Weights of a small transformer language model: biases, a variant of SOAP for these matrices.
Each number is 128 + 32 x the weight over its row's rms, rounded and kept within 0 to 255. Layers, rows and columns count from 0. The size above them is the row's rms in percent of the matrix's.

# layer 6 MLP up, 1280x320, rms 0.0584, rows 193-214, columns 160-319
size [ 85 104  99  94 102 111  94 100  91  95 100 103 100  81 100  99 100  94 100  94  91 104]
[[168 121 159  66 123 117 126  97  93 142 108 148  81 107 172 137 116 149 158 207 103 141 145 102 123  83 172 145 129 164 177 100 105 115 133 140 174 129 132 186  92 137 135 164 163 149  72 144 121 125 118 101  74 128 134  76 108 117 157 144 152 103 177  91 167 116  41 124 153 109 110  98 113  54 102 183 119 135 101 153  95  97  75 152 159 115 118 134 173 137 134 110 115 127 144 145  87  90 160 103 119 110 166 159 155 154  97 122 103 115 131 155 108 129 111 122  64  50  61 158 150 218 106 112 160 167  56 102 115 140  52 174 105 156  70 149 138 131 182 118  93 116 156 185 150  93 159 104 137 175 129 119 155 175 130 107 131 171 157 108]
 [ 96 116 124 131 102 128  92  80 121  94 153 101 222  98 181 141 117 153  53 150 170 160 142 128 143 113  89 135  99 175 170 129 132 139 130 159 182 115 168 156  85 102  96 120 173 144 148 131 155 132 112  99 126 102 168 149 149 155  72 160 209 118 125 136  86  96 156 113  99  82 118 124 169 156 136 187 123 127 110 161 152  55 114  95 105 174  92 123 121 193  96 130 137 155 158 136 123 136 117  80 139 109 114 150 142 148 152 122 115 109 111  92 105  57 110 131  81 131 150 205 148 133 115  93 182 124 194 187 166 153 161 139 165 195 117 149 153 161 105  97 145 121  91  75 104  65 100 180 130 151 173  89 102  90 141  83 137 194 142 105]
 [105 133 156  99 145 145 207 168 137 171 178 120 139 126 145 150 130  79 137 126  73  92 141 152 168 165 125 131 128 152 109  78 144 103 115 107 141 156  96 174  94 100 129 102  99  92 115 164 198 154 179 174 129 171 102 143  95 115 113 121 176 171 100  96 132 105 158  73  96 107 119  85 159 118 153  53 153 109 110 113  65 156 144 113 125 109 109  90 119  34 128 136 121 103 113 200  69  99  86 188 195 107 165  75  62 143  93  83  62 132 114 155  55 137  92 161 112 135 106 100 119 141 111  99 108 135 120 135 144 141 131 120 109 214  72 100 158 144 117 132 106  48  92  28 137  97 127 117 139 135 170 128 131 149 153 102 144  80  71 185]
 [167  95 101 115 106  87 126  91 102 151 149 124 139 162  69 139 152 159 184 165 133 113  53 139 117 135 145 121 140 141 112 148 159 120 138 179 121  81 170 165 113 102 102 133 118 135 119  83 104 153 130 150  95 180 115 146 125  90  85  36 140 146 131 114 101  62 129  98 121  88 111 192 134 188 113 175 101 141  84 113 196 188 158  75 147 187 141 156  99 103  72 121 109 111  91 200 144 156 152 136 136 112 153 201 141 130 132 158 106 164 120 124 102  77 194 107 158 122  67  79 160 118 148 156 101 132 202 192 187 136 122 131 125 115 106 127 168 140 141 132 117 159 138  99  91  87 158  98 136 137 143 129 158 123 122 164 180 117  91 142]
 [162 128  94 109 107  92 147 128 129 142 141 136 164 149 152 108 157 105 108 135 174 153 118 131  84  72  71 112 202 151 141  82 166 121 109 184 136 142 133 153 114 148  88  87 111 122 107 184 179 175 177 123 119 104  69 144 150 156 175  76 116 150  79 142 152 132 103  91  98 127 162 143 109  98 144 118 124 196 103 171 184 159  37 167 108 156 114 109 102  89 111 187 102 116 140 110 119 153 112 171 180 114 120  77 107 141 134 139 104 165 145 119 122 107  94 119 134  83  97 128 133  99  69 132 112 162 105 126 161  71 155 143  76  97 120 136 134 151 158 159 195 131 144 130 162 128 132 132 111 167 121 183 117 107 164 117 129 105 124 111]
 [109 116 120 146  72 150 122 191 170 123 152  89 127 120 132 100 115 174 131  97 131 126  90 120 154  84 151 134 135 143 161 117 110 202 142  84 175 144 149  91 139 152 101 105 208  89  64  73 133 165 139 172 183 180  87 150 161 135 140  37 144 112  46 132 161 123 156 197 133 155  89 212 150 114 106 133 131 100 129 137 121  86 173 132 142 132  98 142 161 159 152 147  74 154  92 139 115 185 145  96 103 124 109 112 106 142 131 123 104 156 159 109 134 151  84 200 139 110 149 124 135 124  39  91 143 101 139 192 126 100 147  84 106 129  98  97 113 177 108  75 129 114 113  98 146  93  85 130 100  74 136 143 153 157 102 128 134 144 105 114]
 [175 137 187 103 123  88 136 154 147 177 143  83 105 169 150 162 133 134  55 129 110 171 185  97 122 132 150 125 175 142  98 150 109  88 173  88  82 149 141 165 168 128 129 170 140 108 133 120 151 128 144 112  96 103  92  81 119 130  66 122  96 191 172 135 143 129 119 126  99 153 115 128 162 100 100 173 130 120  88 139 153  86 210  87  96 113 117 126 112 137 170 166 160 143 100 162  89 133 181 214 128 118 176 165 154  95  75 113 159 145 153  68 117 129 147  61 149 108 109  99 165  50 119  50 159  91 137 105 137 189 122 129 134  50 153 162 119  85 110 170 134 103  91  47 147  87 146  38 142 112 121 163 100 122 136 133 137 101 138  98]
 [ 96 141  60  96 135 103 124 126 115 210 141 170 112 165  92 189 135 140  98 178 160 106 103  80 122  87 132 163  91 141  80 210  88  67 124 112 154 132  96 177 126 142 158 114 142 135 128 180  90 110 104 115  69  62 174 134 112 120  80 136 133 177 142 132 101 132  80 109 104  90 157 112 146 108 111 139 166 120 146 208  85 101  76 175  60 115 150 139 160 144 158 155 105 117 183 134 174 127  70 174  81 168  84 118 163 148 163 136 146 124 117 137  90  90 132  65 145 116 128  96 137 123 109 116 149  99  85 134 151 114  90 126 118 121 148 125 141  91 117 116 188 195  97 128 106  89 158 162 131 162 148 116 169 159 131 106 119 128  59  96]
 [150 108 147 124 152 189 100  62 140 139 131 149 145 125 162 148 102 104 123 104 179 134 157 112 148 104 156 138 127  76 163 157 116 137 109 145 122 179  75 158  77 115 126 104 132 112 164 145 112 161  63  87 154 147 120 140  41 128  87 105 142 102 125  89 158 139 131  95 105 144 140 120  83  84 155 144  70 125  84 127 154  72  44 145  77 102 212 130 100 129 149  73 121 158 137 157 116 118 114 207 142 120 132 131 107 164 110 128 163 168 175 129 102 128 176 128 127 128 135 125 156 122 176 183  82 148 129  94  88 130 150 104 147 121 122 141 169 129 177 106 101  67 147 116 115 137 130 107 158 129 104 115  24 161 124 125 195 132 113 133]
 [ 73 144 142 174  99 131 114 155 127 105 237 105  92 138 123 190 156 116 154 134 138  86 161 133 171 105 127 121 139 100 110 195 148 117 102 104 160 126 141 168  88 174 132 144 104 134  96 141 144 172 126 102  66 119 175 159 121 146 147 127 117 173 159 170  29 142 149  97  79  85 175 130 117  84  95 116 104 162 166 140 179 119 163 100 143 153 139  97 143 107 153 121  78  70 123 172 153 101 122  91 143 143 117  93 159  89 141 140 154 144 129 139 122  71 180 184  86 155 170 123 164 159 153 169 146 170 127 185  32 147 122  96 139 133 136 106 107 154  68  95 113  89  72 162 217  66 171 145 133 103 113 127 115 114 114 118 137 149 117 107]
 [115 151 103 103 124 124 149 148 187 145 194 120 159  96 133 164 113 115 151  81 107 147 125  69 139  62 115 130  93 147 104 105 140 171  57  94 113 143 109  99 172 148  91  79 119 157 171 147 160 145 116 133  94 105 142  87 112 123  87  84 159 167 146 128 128  99 134 137 155 108 108 125 206 154 128  93  90  92 134 135 121 101 112  50 145 151 114 129 112 116 147 168 121 102 204 123 172  69 185 144 232 113 106 122  92 130 150 125 108 155 134 104 136 167 123 166 152 152 148  98 169 134 206 159 127 101  69 150 152 156 158  81  87  90 182 122 142 168 112  91  79 158 129 143 122  96 168 144 116 183  97 179 118 122 118 105 126 162 165  86]
 [111 133 151 109 133 100 128 180 136 113 102 125 122  80 158  99 146 112 135 132  95 200 135 120 145 155 182 143 122  67 112 101 111 101 159 176 116 159 136 120 139 127 144  69 109  98 119  53 135 180 149  72 143 104 132 179 142 158  95  90 139 132  98 109 119 145 127 127 189  87 141 117 109  99 141 141 189  54 137 203 115 142 192 121  78 206 160 112  68  83 109 136 152 131 164 154 149 167  97 105 155 154  90 182 129 107 118 195 128 119 127  90 115 139 129 131  45 128 161 160 119 116 112 153 165  72 173 164 120 140 124 154 125 163 101 169 131  94 101  69  95  96 137 116 131 131 141  55 155 179 167 169 125 168  98  98 157 139 112 139]
 [122 112  99 163 115 102 121  88 128 144 156 122 149 115 124  75 115  73  96 209  92  67 129 137 107 114  97 133  84 240 109 107 127  91 137  98 188  97 161 117 151 162  74 153 105 186 129 154 129 140 193 128 127 141  81 156 167 117 145 193 135 162 125  63 148 129 146  82 102 153 103  94 113 183 148 166 123 150  86 144  87  95 108 126 139 169 146 122 160 144 125 172 115 105 100 164 151 102 163 189 151 113 114  47 128 175 103 136 181 146 120  87  81 121 105 110  81 144 208 119 100 123 151 123 138  54 116 140 153 144 138 116 153 118 151  47  77 128 143 105 146 164  89 123 123 206 128 107 126 198 133  89 136  91  83 146 138 120 161 157]
 [117 131 105 175 130 102 130 137  84 155  91 136  56 127  79 153 173 125  96 144  79 143 133 101  98 111 122 127 173 127  97 177  66  82 182 120 158 119 119 111 153 107  96 207 110 140 172 161 103 107  75 149 156 196 130 124 138 103 165  96 187  60 136 106 152 117  67 145 112 144  89  66 145  81 111 130 109 151 179 100  93 177 109 175  73 138 109 149 128 146 106 146 107 106 124 149  98  96 100  94 126 119 109  95  74 154 113 129 170 140  94 154 156 162 140 130  73 175 113 104 175 174 132 166 165 196 153 133  78 116  65 121 156  93 183  91 166 106 135 100 132 128 107 176 182  91 138 155 107 106 130 176  39  90 105 113 155 103 154 117]
 [152 144 179 160 157  83 119 131 116 127 131 108  98 175 128 114 124 159  90 103 150  80 144  92 131 165 147 164 191 167  82 206 135  79 186  97 129 152  85 162 114 155 127  86 167 118 140 105  52 139  90 169 106  89 150 125 119 120 129 156 152 138 124 165 145 152 144  94 133 128 158 153 194 165 110 136 161 180 137 148 149 177  89 211 132 141 126 204 157  81 142  79  96 154 129 108 138 152  94  93 104 114  73 186 172 160  78  96 148 119 126 125 149 120  84  67 132  90  91 109 138 103 161 117 126  87 151 106 146 141  82 181 115 181 196  67 247 117 169  91 166 126  81 113 118 121 128 117 178 149 135 107 159 126  91 167 141 134 112 143]
 [ 91 141 107 129 164 136  68 104 138 121 140 138  81 147  72 160 124 133  90 142  80 148 199 141 110 139 140 147 110  99 173 132 134  93  79  96 121  86  99 159 177  81  97 127 128 139 130 143 144 159 148 156 110  79  73 107 160 169 125  83 161 129  96 115 183 152 156  87 135 102 120 111 149  87 157 147 101 212 109 132  91 137 164 108 170 144 153 135 112  79  77 160  91 183 141 115 166  94 109  95 140 119 151 101 115 120 103 161 133 110 160 156 111 147 119 117 151 107  96 153  51 108 134 108 131 180 189 134 171  61  94 134 131  72  90 106 139 114 114 136 157  84 126  59  74  87 166 125 105 177 153 174 138 112 198 206 123 102 184 106]
 [136 163 133 115 170 177 134  99 161 124 109 121  87 147 140 192 161 146  71 163 151 118 113 139  89  84 112 122 128 106 169 132 133 130  88 122 140  69 123 104 141 117 144 121 118 139 104  77 107 108 110  94 185 111 152  98 142 170 126 159 169 201  95 142 111 123 163 154 122 108  61 131 157 136 170 134 147 162 163 147 149  97 114  55 129  84 113 176 125 119 117 115 230 134 142 121  76 153 107 116 114 147 117 141 144 106 167 128  90 142 101 159 162 142 165 116  84 173 136 134 161 144 132 120 164 128 166 107 147 115 152 132  92 158  86 108 189 167  64 175 111 156 135 158 129 135 127 112 132 105 125 119 131 114  84 122  88  93  96 177]
 [ 84  98 135 146  89 104  96  79 175 134 186 125 129 137 119 134 196 147  98 175 131 201 133 130 156 133  66 152 118 130  66 107  75  94 160 130 155  97 166 104 101 167  96 197  72 114 179  86 110 125 116 136 171 119 105 139 153  90 162  99 138  67 148 110 121 128 101 142 131 110 150  89 133  68 160 169 151 126 147 130 115  98 127  93 185 133 114 144 139 103 102 134  89 130 142 108 114  79 162 128 132 167 131  65 147 166 100 121 168 153 173 117 181 132  69  88  92 139 187  76 101 117 158 151 139  63 107 152 104 122 105 134 150  82 121 149 155  83 118 130  93 124 131 154 162  92 133 148  86 126 173 101 125  98  73  97 193 170  96 137]
 [177 117 122 160 138  99  87 191 141 108 169 109 100 174 154 131 136 164  89  58 136  86  98  80  76 159 107 121 149 126  56 148 141  65 139 165 142 183 172 214 174 106 124 138 167 135 216 125 125 163 145 116 145 108 120 102 147 139 124 175 101 115 123 163 147 135 135 162 163 115  83  85 117 144  78 193 165 139 132 129 142  94 119 109 113 127 145 126 135 143 128 144 122 203  55 133 159  86  71 104 188 111 131  90 136 126 140 145 138 117 152 144 117 102  95 126 101 115 194 143 142 188 145 133 101 128  96 190 148 152 140 126  96 129 117  71  55 101 152 130 156  79 120 103 163 181 144 119 117  90 119 149 155 120 131  81 141 115 163 207]
 [ 43 126  95 103 107 204 114 131 152 126  70 148 118 124 140 161  80 158  68 170 117  92  93 136 155 138 142 138 119 183 137 140  85 137 111 130 104 171 145 124 123 160 129 122 117 136  95 123 118 155  73 102 101 116 152 161  68 133 184  78 166 121  82 127 129 102 125 119 145  80 140 112 126 117 131 141 179 153 139 105 129 140 133 158 174 101 193 132 150 114 129 112 155  82 130 146 173 167 146 128  71  91 161 151 119 118  98 138  73 119  88  86 167 140 127 147 143  98 173  88 141  69 127 100 177  99 149 116 130  20 155  96 125 185 205  79 122  98 106 175 104  94 139 107 164 123 139 118  72 111 115 133 135 112 158 141  76 106 123 133]
 [107 119 164  85  62  91 133 154 153 143 149 118 114 212 154 137 147  87  91 102 101 228 125 114 100  73 161 105  76 136 107 121 183 116 164 149 160 130  78 132  95 107 173 157 151 144 116 196 151  97  99  71 152 103 179 128 165 116 130  90 155  99 188  62  98 139 136 149 174 146 111 146 149 101 116 138 157 163 125 159 160 112 180 174  54 123 116 154 132  90 133 118 110 105  98 116 111 164 103 176 213 174 120 175 126 125 164 115  73 150 106 141 179  95 155 141  91 136 128 159 104 123  94 110 126 161 177  87 159 125 123 146 123 130 219 136 156 133 123 156 158 122 144 136 133  97 119  77 144 138 140 103 113 101  95  85 116 123 132 197]
 [112 106 180 110 140 160 140 161 131 162 110 116 125  75 156 145 175 138 153 101 149 129 143 165 152  82 118 135  94 144 135 103 120 136 108  89 101 112  99 105 129 156 112 178  87 117  66  82  97 112 108  85 128 113 130  94 127 170 149 120 100 150 138 198  89 218  97 144 159 160 125 148  99  73 143 128 151  60 150 156  80 150 133  90 176 137 188 196 161 157 167 145 103 136 139 164 205 116 194 113 169 156 110 105 145  88 134 113 118 108 182 113 100  99 160  85 136 116 126 115 167  65 144  87 137 130 108  83 141 101 161 137 149 219  93 102 125 150  96 136 154 113 138 143 107 109 124 141 165 101  91 127 136 168 134 152  89 148 130  29]]
# layer 6 MLP down (transposed), 1280x320, rms 0.0544, rows 193-213, columns 160-319
size [ 86 105 108  92 106 107  95 100  89  95  98 103  97 101  99  98 107  95  98  94  98]
[[134 180 198 113 149  88 197 103 138  95 102 115  76 127 181 141 103  90  62 136 175  96  82 180 115  92 106 116 111 137  97  80 112  78 164 106  87 187 151 130 120 100 156 152 135 119 127 110 136 175 141 122 107 138 152 118 189 139 139  59 143  95 112 121 145 131 111 120 117 115 123 122 133 125  66 145 148 161 159 110 128 138 171 118 116  88  63 146 160 148 111 133 165  96 108 119 150 132 113 134 145 116 108 194  88 121  87 142 132 163 196 132 175 157 116 141  96 211 134 167  85  96 159 164 159 147 149 160  71 169 143 139 110 102 133 105 174 125 123 109 118 139 188 138 110 163 170 139  91 161 182 128  77 113 131  63  66 160 128 191]
 [113  96 136 100 111  98 160  80 154 115 182 173 112 161  75 149 122 145 124 122 144 111 163 143 147 156  54 128 167 156 162 146 192 178 126 134 125 133 109  82 114  91 116  65 123 138 148 135 158 167  92 114 151 177  76 112 103 173 189 192 105 118 148 119 133 128 115 162 125 153 160 142 123 112 150 129 180 139 159 114 112 137 198  89 158 131 101 139 108 143 190 127 152 108 112 109 157 148 128  70  90 128 109 116 139 160 149 114 136  89 117 166  78 112 125 112 121 147 126 124 139 173 153 169 113 114 129 158 145 161  57 147 117  90  58 101 192 110 134 125 149 138 108  94 100 195 154 171 121 159 182 111 119 138 141 125 137 174 112 198]
 [169 177 107 133 102 153 151 105 159  71 111 108 140 105 107 191 119 113 154  70 120 163 105 150  97 129 101 121 152 111 108 153 109 120  90 144 125 126 134 153 124  75 141  74 140 193 110  98  95 105 135 129 122 100 108 114  94 182  98 146 137 164 118 109 145 144 143 120  90 121 149 169  70  49  75 169  91  93 142 170 169 126 166  95  90 140 138 154 170 112  88  98 113 126 128 102 164 149 171  77  34 145 150 126 109 119  74 129 130  95 135 148 149  83 118 151 147 180 105 109 132  97 101 140 119 170 107 139 159 146  67 120  72 118 129 129 150 129 136 148 188 116 147 119  85 100  46 107  99 195  74 106 108 121 137 177 110 169 116  91]
 [119 114 109 139 139  75 102 162 104 160 149  82 124 153 109 143 104  86 127 167 113 102 121 136 142 144  64 123 145 140 113  64  91 189  92 142  94 150 115 113 113 180 104 118 139  99 155 131  99 109  43 141 147 136 107 167  67 139 139 118 152 136 159 136 192 101 129 180 149 117 152  90 123 154 109 160  99 117 178 140  55  92  88 119 154  60 168 108 109  88 108 104 112 137 151  67 114 122 114  71 112 115 146 100  76 126 102  88  84 135 148  83 125 165 133  95 155 117 132 177 141 138 143 132 161 166  92 126 111 164 127  81 105 136 180 105 134 147 101 119  91 146  92 109  97 171 159 133 150 145 173 116  78 100 122  97 138  87 120 116]
 [106 143 131 128 119 114 115 159 125 184 100 142 121 100 186 120 122 128 126 116 138 113 114 114 119 188 118 114 139 183 131 154 184 107 126 154 173  72 152 152 111 103  93  99 130 143 139  69 152 103 106 159 193 126 160 129 122 134 183 193 120 121 138 220 115 142 105 155 135  78  84 111  99 152 107 194 153  90 158 113 125 128 102 144  75 123  83 131 119 143 134 121 144 141  91 113 121 195 151 171 119  67 179 102 143 144 181 205  77 133 101 204 184 115 127 144 161 134 121 169  76 145 107 140  71  99 192 140 137 145  98 133 158 158 157 131 109  64 121 149 131 159 182 103 129 134 107 146  93 145 130 123 113 140 121 114 176 112 126  68]
 [133 164 153 119  90 138 177  56  87 180 142  79  94 201 128 103 174 102 171 126 180 100 167 129 203  95 104 139 150  96 120 145 177 178 129 120 156  85  92 157  59 146 182  79 141 108 137 103 128 135  89  94 129 140 133 114  93 109 159 120 185 116  79 157 155 135 131  68  61 134 127 127 119  45 155 120 105  83 118 111 208 150 146 115 154 120 114 120 147 124  96 155 185 134  93  78  96 118 143 111  89 159 115 161  80 193 169 175 127 139 129 123 108 123 170  87 105 125 123 157 124 136 132 109 127 131 174 128  98 114  61 103 183 143 136 130 143  81  96  95 141 138  79 111 138 120  74  40 111  81 131 159 116 156 146 109 128 160  94 138]
 [124 119  96 135 158 125 181 164  37 157 160 102 140 133 102 151 139 100 175 122 156 137  72 140 113 104 124 106 118 118 172 128 124 121 141 179 120 134 110 125 124 110 156 113  90 104 150 152 124 158  78  98 177 130 136 197 119 139 144 119 131 119 103 105 114 137 124 133 136 137 184 148 123 114  70 119 126 120 134 121 133 132  92  92 165 163  59 103 183 149 151 167 117 147 129 172 103 127 143 133 136  87  92 134 131 161 122 130 130 126  86 179 177 168 124 120 110 104 108  79 113  75 124 129 141 106 131  66 167 113 127 146 179 130  91 124  41 126  79  88 127 116 108  95 102 157 172 132 106 194 168 142 165 116 156 160 132 116 129 203]
 [102 101 131  95 126 158 168 201 151 186 209 121 113 144 184  86 176 117 133 125 141 172 114 117  69 139 187 126 107 128 138 150 115  78 117 153 104 140 117  70 133 163 194 166 117 118  70 149 155  76 133 102  81 142 141 106 170 154  69 123 175 113 112 155  90 127  58 104 121 123  98 110  82 167 160 144 140 139 145 142 112 163 141 186 155 141 115 127 152 141 124 104 167 148 117 140 155 132 114 151 137 137 178 195 183 122 172 146 112 173 123 110 138 125 121 102 142 128 137 155 139 177 121 141 113 119 157 106 155 112 132 148 184 219 174 159 130 136 155  89 106 146 141 137 102 135 157 150 147  93 141  54 121 110 136 158 114 158 100 153]
 [181 150 102  94  74  71 132 107 139 162 169 126 143 143 143 198 154 125 152 156 123 103 120 104 117 148  68  66 136 159 128  67 105 187 100 120 132  63 139 105 112  84 156 121 126 129 147 112 161  89 148  48 121 155 110 116 169 104 133 111 148 110 131 151 130 100 116 110 119 148 137  96 138 182  93 184  91 145 136 142  72 203 114  82 166 149 109 169 103 166  97 175 119  61 120 116  90 158 128  99  94 144 136 119 120 138 170 154 125 117 133  82 141 127 142 141  98 112  81 105 102 179 116 122 164 111 149 109  94  96 130 135 140 104  84 155  30 155 163 110 173 113 127 107 119 127 133  89 147 109 152 126 126 116 151 172 100 144  94 147]
 [163 129 130 136 111 201 111 113 110 131 109 161 212 114 149  90 117 131 121 162 112 111 201  88 121 131 131 151 107 108 112 115 147 110 153 113  51 113 118 110 146 148 138 108 167 170 145 177  99 137 131  95 236 182 215 112 181 134 151 153 105 113 129  93 127  95 147 132 170 174 114  39 139 140 153 110 137  75  77 131 101 132 138 131 116 166 108 116 154 137 118 106 220 137 165 123 145 190 166  62  80 170 100 133  97 149 123  80 134 104 123  88 153 141  88 176 160 144 188 168 155 100 139 151 111  85 110 132 152 143 114  67  66 102 112 157 141 135  94  69 110 163 140 155  89 152 107 150 135 101 108 123 130 187 121 105 148 135 123 151]
 [136 118 113 162 107 124  90 126 124 157 114 142  94 137 103 149  80 141 188 143 119  85 165 102 134 149 121 140 133 126 140 104 110 147 120 115  99 136 116 154 159 133 198 164 160 141 123 111 151  55 113 124 102 120 146 102  97 115  91   3 114  99 118  96 144 187 147 140 124 112  39 116 158 217 163 137 134 120 136 136 169 145 157 146 128 124  89 123 131 126 135  73 129  73 121 101 107 125 118 116 213 168 163 105 186 152 134 124 144 156 119 134 153 133  56  75 116 161 114 157  93 137 161  95 158  87 109 156  68 125 130 111 113  71 100 179 109 119 108 161 152 152  99 131 163 157 161 128 127 143 149 143 150 131 123 111 120 196  58 143]
 [145 157 112 165 136 142  66 127 112 145 138 117 159 127 108 171 121 160 123 105  91 157  75  79 147 145 164 126 162 146  91  99 126 114 150 126  74 117 144 134 122 132 133 153 155  54 176   0  90  96  84 172 180  77  52 164  86 132 135 174  92 160  98 132  51 176 171 156  81 128 160 183 129 141 108 155 118 138 107 132 146  62 131 201 139 121 224 123 137 130  95 149  90 107 112 149 162  61 137 103 123 105  93 123 174 152 125 138 102 134 127 150 130  67 133 155  89  69 160 167 206 125 120 142 175 170 157 114 141 106 156  49 133 112 132  96  83 132 133  92 173 123 112  99 160 131 106  99 155 118  81 100 125 158 142 116 173 152 133 195]
 [113  62 110 181 129  98 237 108 183 184 214 123 144  71  98 144 144  68 106  79 152 153 123 107 139 182 135 147 173 141 133  95 140 189 155  90  99 142  36 117 161 207 129 115 107 137 111 170 170 139  87 119 144 156  86 104 124 135 160 122  84 142 132 155 148 115 136 185 101 113 157 106 145 107 152 148  87 132 148 129  78 150  65 129 154 141 132  66 159 129 183  86 188 117 109 102  73 170 135 101 101 148 110  70 104 127 117 138 147 144 172 111 189 118 112 141 117 113 122 175 137 154 141 123 133 138 117  95 187 141  87  92 126 148 134 108 104  96 115  98 154 125 143  95 134  93 102 162 115 126  84 156 125 130 164 141 113 107 132 122]
 [164 158 121 115 107 101  90 122 154 119  85 150 111  92  88 179 126 153  68 114 131 193 125  99 113 150 142  96 133 101  93 111  44 108 161 161 141 118 135 166 126  85  99 144 109 104 163 162  76 112 144 184 144 129 115 164  79  86 149 110 162 205 108  84 203 129 129 136  86 161  70 148  83 144 133 146 155 128 131 144 150 147 144 127 128 133 101 142 159 122 135 170  94 110  87 147 140 115 172  55 180 102 143 133 120 100 138 176 136 162 176 113 134 153 125 157  80 140 155 130 150 128  64 160 148 110 174  87 122 147  26 102 113 104 112  71 113 168 147 148 200 105 131  95  90 151  61 117  86  54 114  97 112  78 143 103 112 144  78 166]
 [144 131 100 125 153 107 142 136 118 123 173 131 145 138 125 131 164 145 129 160  94 121 136 130 104 112  82  40  85 112 137  71 185 100 154 166 155 117 125 159 113 134 120 134 177 207 139 129 124 124 167 128 196 168 112 167 168 114 187 159 204 107 141 119 105 140 160 153 121  80  99  95  88 119 184 167  98 126 125 159 147 136 144 128  76  87 182 130 121 166 125 116 107  77 145 126 141 100 136 153 164  99 118 134  86 202 138  92 130 146 112 141  98 111 118 182  88 132 129 109 115  95 148 101 161 161 129 129 114 101 126 146 126 133 145  73 103 148 141 122 102 134 150 112  94  98 122  94 138  70  51 154 153 122 132 151 183 173  96 106]
 [143 147 178  77 142 136 144  89 179 143 174  81 128  91 128  75 166  82 150 109 169 115 185 128 110 116  94 131  99 113 124 161  96 109 146  76 141 155  98 130 141 158  46 134 151 141 103 218 136 144  84 106 130 183 134 123 164  70 165 127 100 134 148 121 102 136 140 125  71 111 167 138 155 132 138  68  96 114 159 143 128  91 169 153 107  58 127 192 154 144 168  95 119 173  81 129 155 121  59 140 121  91 165 156 151 117 155 126 139 174 152  97 123 150 152 159 162  90 140 170 148 126 110 126  88  66 112 182 133 117 137 153 173 143 158 148 105  79  78 132  71  75 129  93 131 156  92 165 109 117 142 177 163 160 157 160 116 105 155 195]
 [204 130  82 162 108  52 160 148  69 158 107 106 127 126 148 157  78 131 158 145 141 106 115 173 107 157  95 160 137 136 120 115 122 132 132 109 124 134 172 198 143 128 103 132 170 124 161 124  89 114  98 113 107 116 134  88 232  76 128  53 112 115 124 100 188 134 100 102  99 103 146  83  82 133 128 115  95 114 145 159 148 131 184 151 132  74 137 184 158 141  74 162  56 102 109  77  82 107 119  71 131 152 185 158 124 109 122 110 105  83 121 169  81 119  86  90  58 145  66 108 184 101 146 121  98 105 110 135 133 116 118 152  64  71 124  95 141 109 153 156 134 120 135 146 111 154  94 154 149 123 112 139 156 144 195  93 154 116 128 163]
 [121  87 183 166 181 128 152 147 222 114 141  81 103 107 169 196 124 126 139 167 194 113 101 136 119 162 120 129 106 104  88 181  57 181 140 153 172 167 114  82 103 177 168 150 121 108 159 152 122 129 129 194 130 127 142 144 140 145  61 117 130 104 164  81 124 107  75 105 177  80  82 138 148 150 135 141 106 127 161 134  81 164  91 130 117 153 146 118 138  75  86 169  86 148 121 157 137  90 118 147 117 112 104  67  93 200 187 117 170  76 120 114 127  94 106 113 133  81 144 130 100 123 136 134 119 133 110 112  73 148 109 115 168 186 103 107  86  73 137 140 154 152 112 107 119  86 133 120 115 112  76 126  89 181 139 148 116 131 161 139]
 [ 90 130 144 109 132  99 209 131 121 152 145 117 176 157 114 128 147 141 136 145 111 129 125 155 119 116 151 137 107 117 117 122  93 112 178  98 114 200 147 130 135  84 101 175 132 162 171 101 138  80 132 143 115  67 102 136  94  80  88 144 165 104 141 165 100 143  70 119 160 140 110 150  84 137 102 152 180  79 112 164 121 134 144 160 145  90 116 117  80 147 150 130 159 152 130 194 130 179 159 170 107 125 144 130 144 209 162 150  80 125 106 144 139 163 113 161  89 111 116  93 161 113 148 141  95 184  84 150 128 102 188 169 139 139 127 112  95 144 194 138 147 142 105 178 107 118   0 133 157 155 115 146 188  93  96 188 152  91  88 129]
 [160 122 189  75 142 190 103 140 141 137  89 131 172 100 120 175 103 169  52 126 125 124 142 129 167 120 131 135 197 149 148 129 160 123 115 103 130 131  91  87  81 116 122 155 132 146 108 127 220  76 108  74  47  59  90 120 104 145 182 146  70  83 122 113 167 105 152  71 150 118  97 111 144 135 129 125 155 156 157 145  80 140 172 131 138 130 156 119 172  71 117 108 149 163 118 146 108 118 158 167 108 147 184 120 150 172 160 105 179 155  35 141 125 121  63  97  87 126 151 180 124  71  94 141 156 140 109 176  69 172 125 121 138 140 107 161 171 140 121 100 122  94 164  81 131 105 157 113 116 166 120 108 105 101 106 105 133 199 126 122]
 [127  89 133 165 152 122 129 111  77  98  81 108 153 153  91 139  92 147  77 126 199  80 116 146 113 116 127  95 161 116 127 116 154  84 142  73 175 108 134  95 143 132  42  85 113 123 125  98 134  84 183 140  85 128 172  89 164 131  69 179 141  75 131 120 125 174 166 128 120 169 158 126 175  96 125 133 104  90  98 130  96 141 135  89 103 170 162  22 128 137 180 120  87 101 152 109 157 103 132 136  84 141 112  89  99 116  99  81 129 148 119 156 136 148 155 129  81  97 129  85 169 144  93 140 173 146  78 112 128 180 127 137 135 142 117  96 113 196 113  77 121  94 178 116  71 142 156 135 123 125  84 177 143 132 107 173  98 136 172 109]]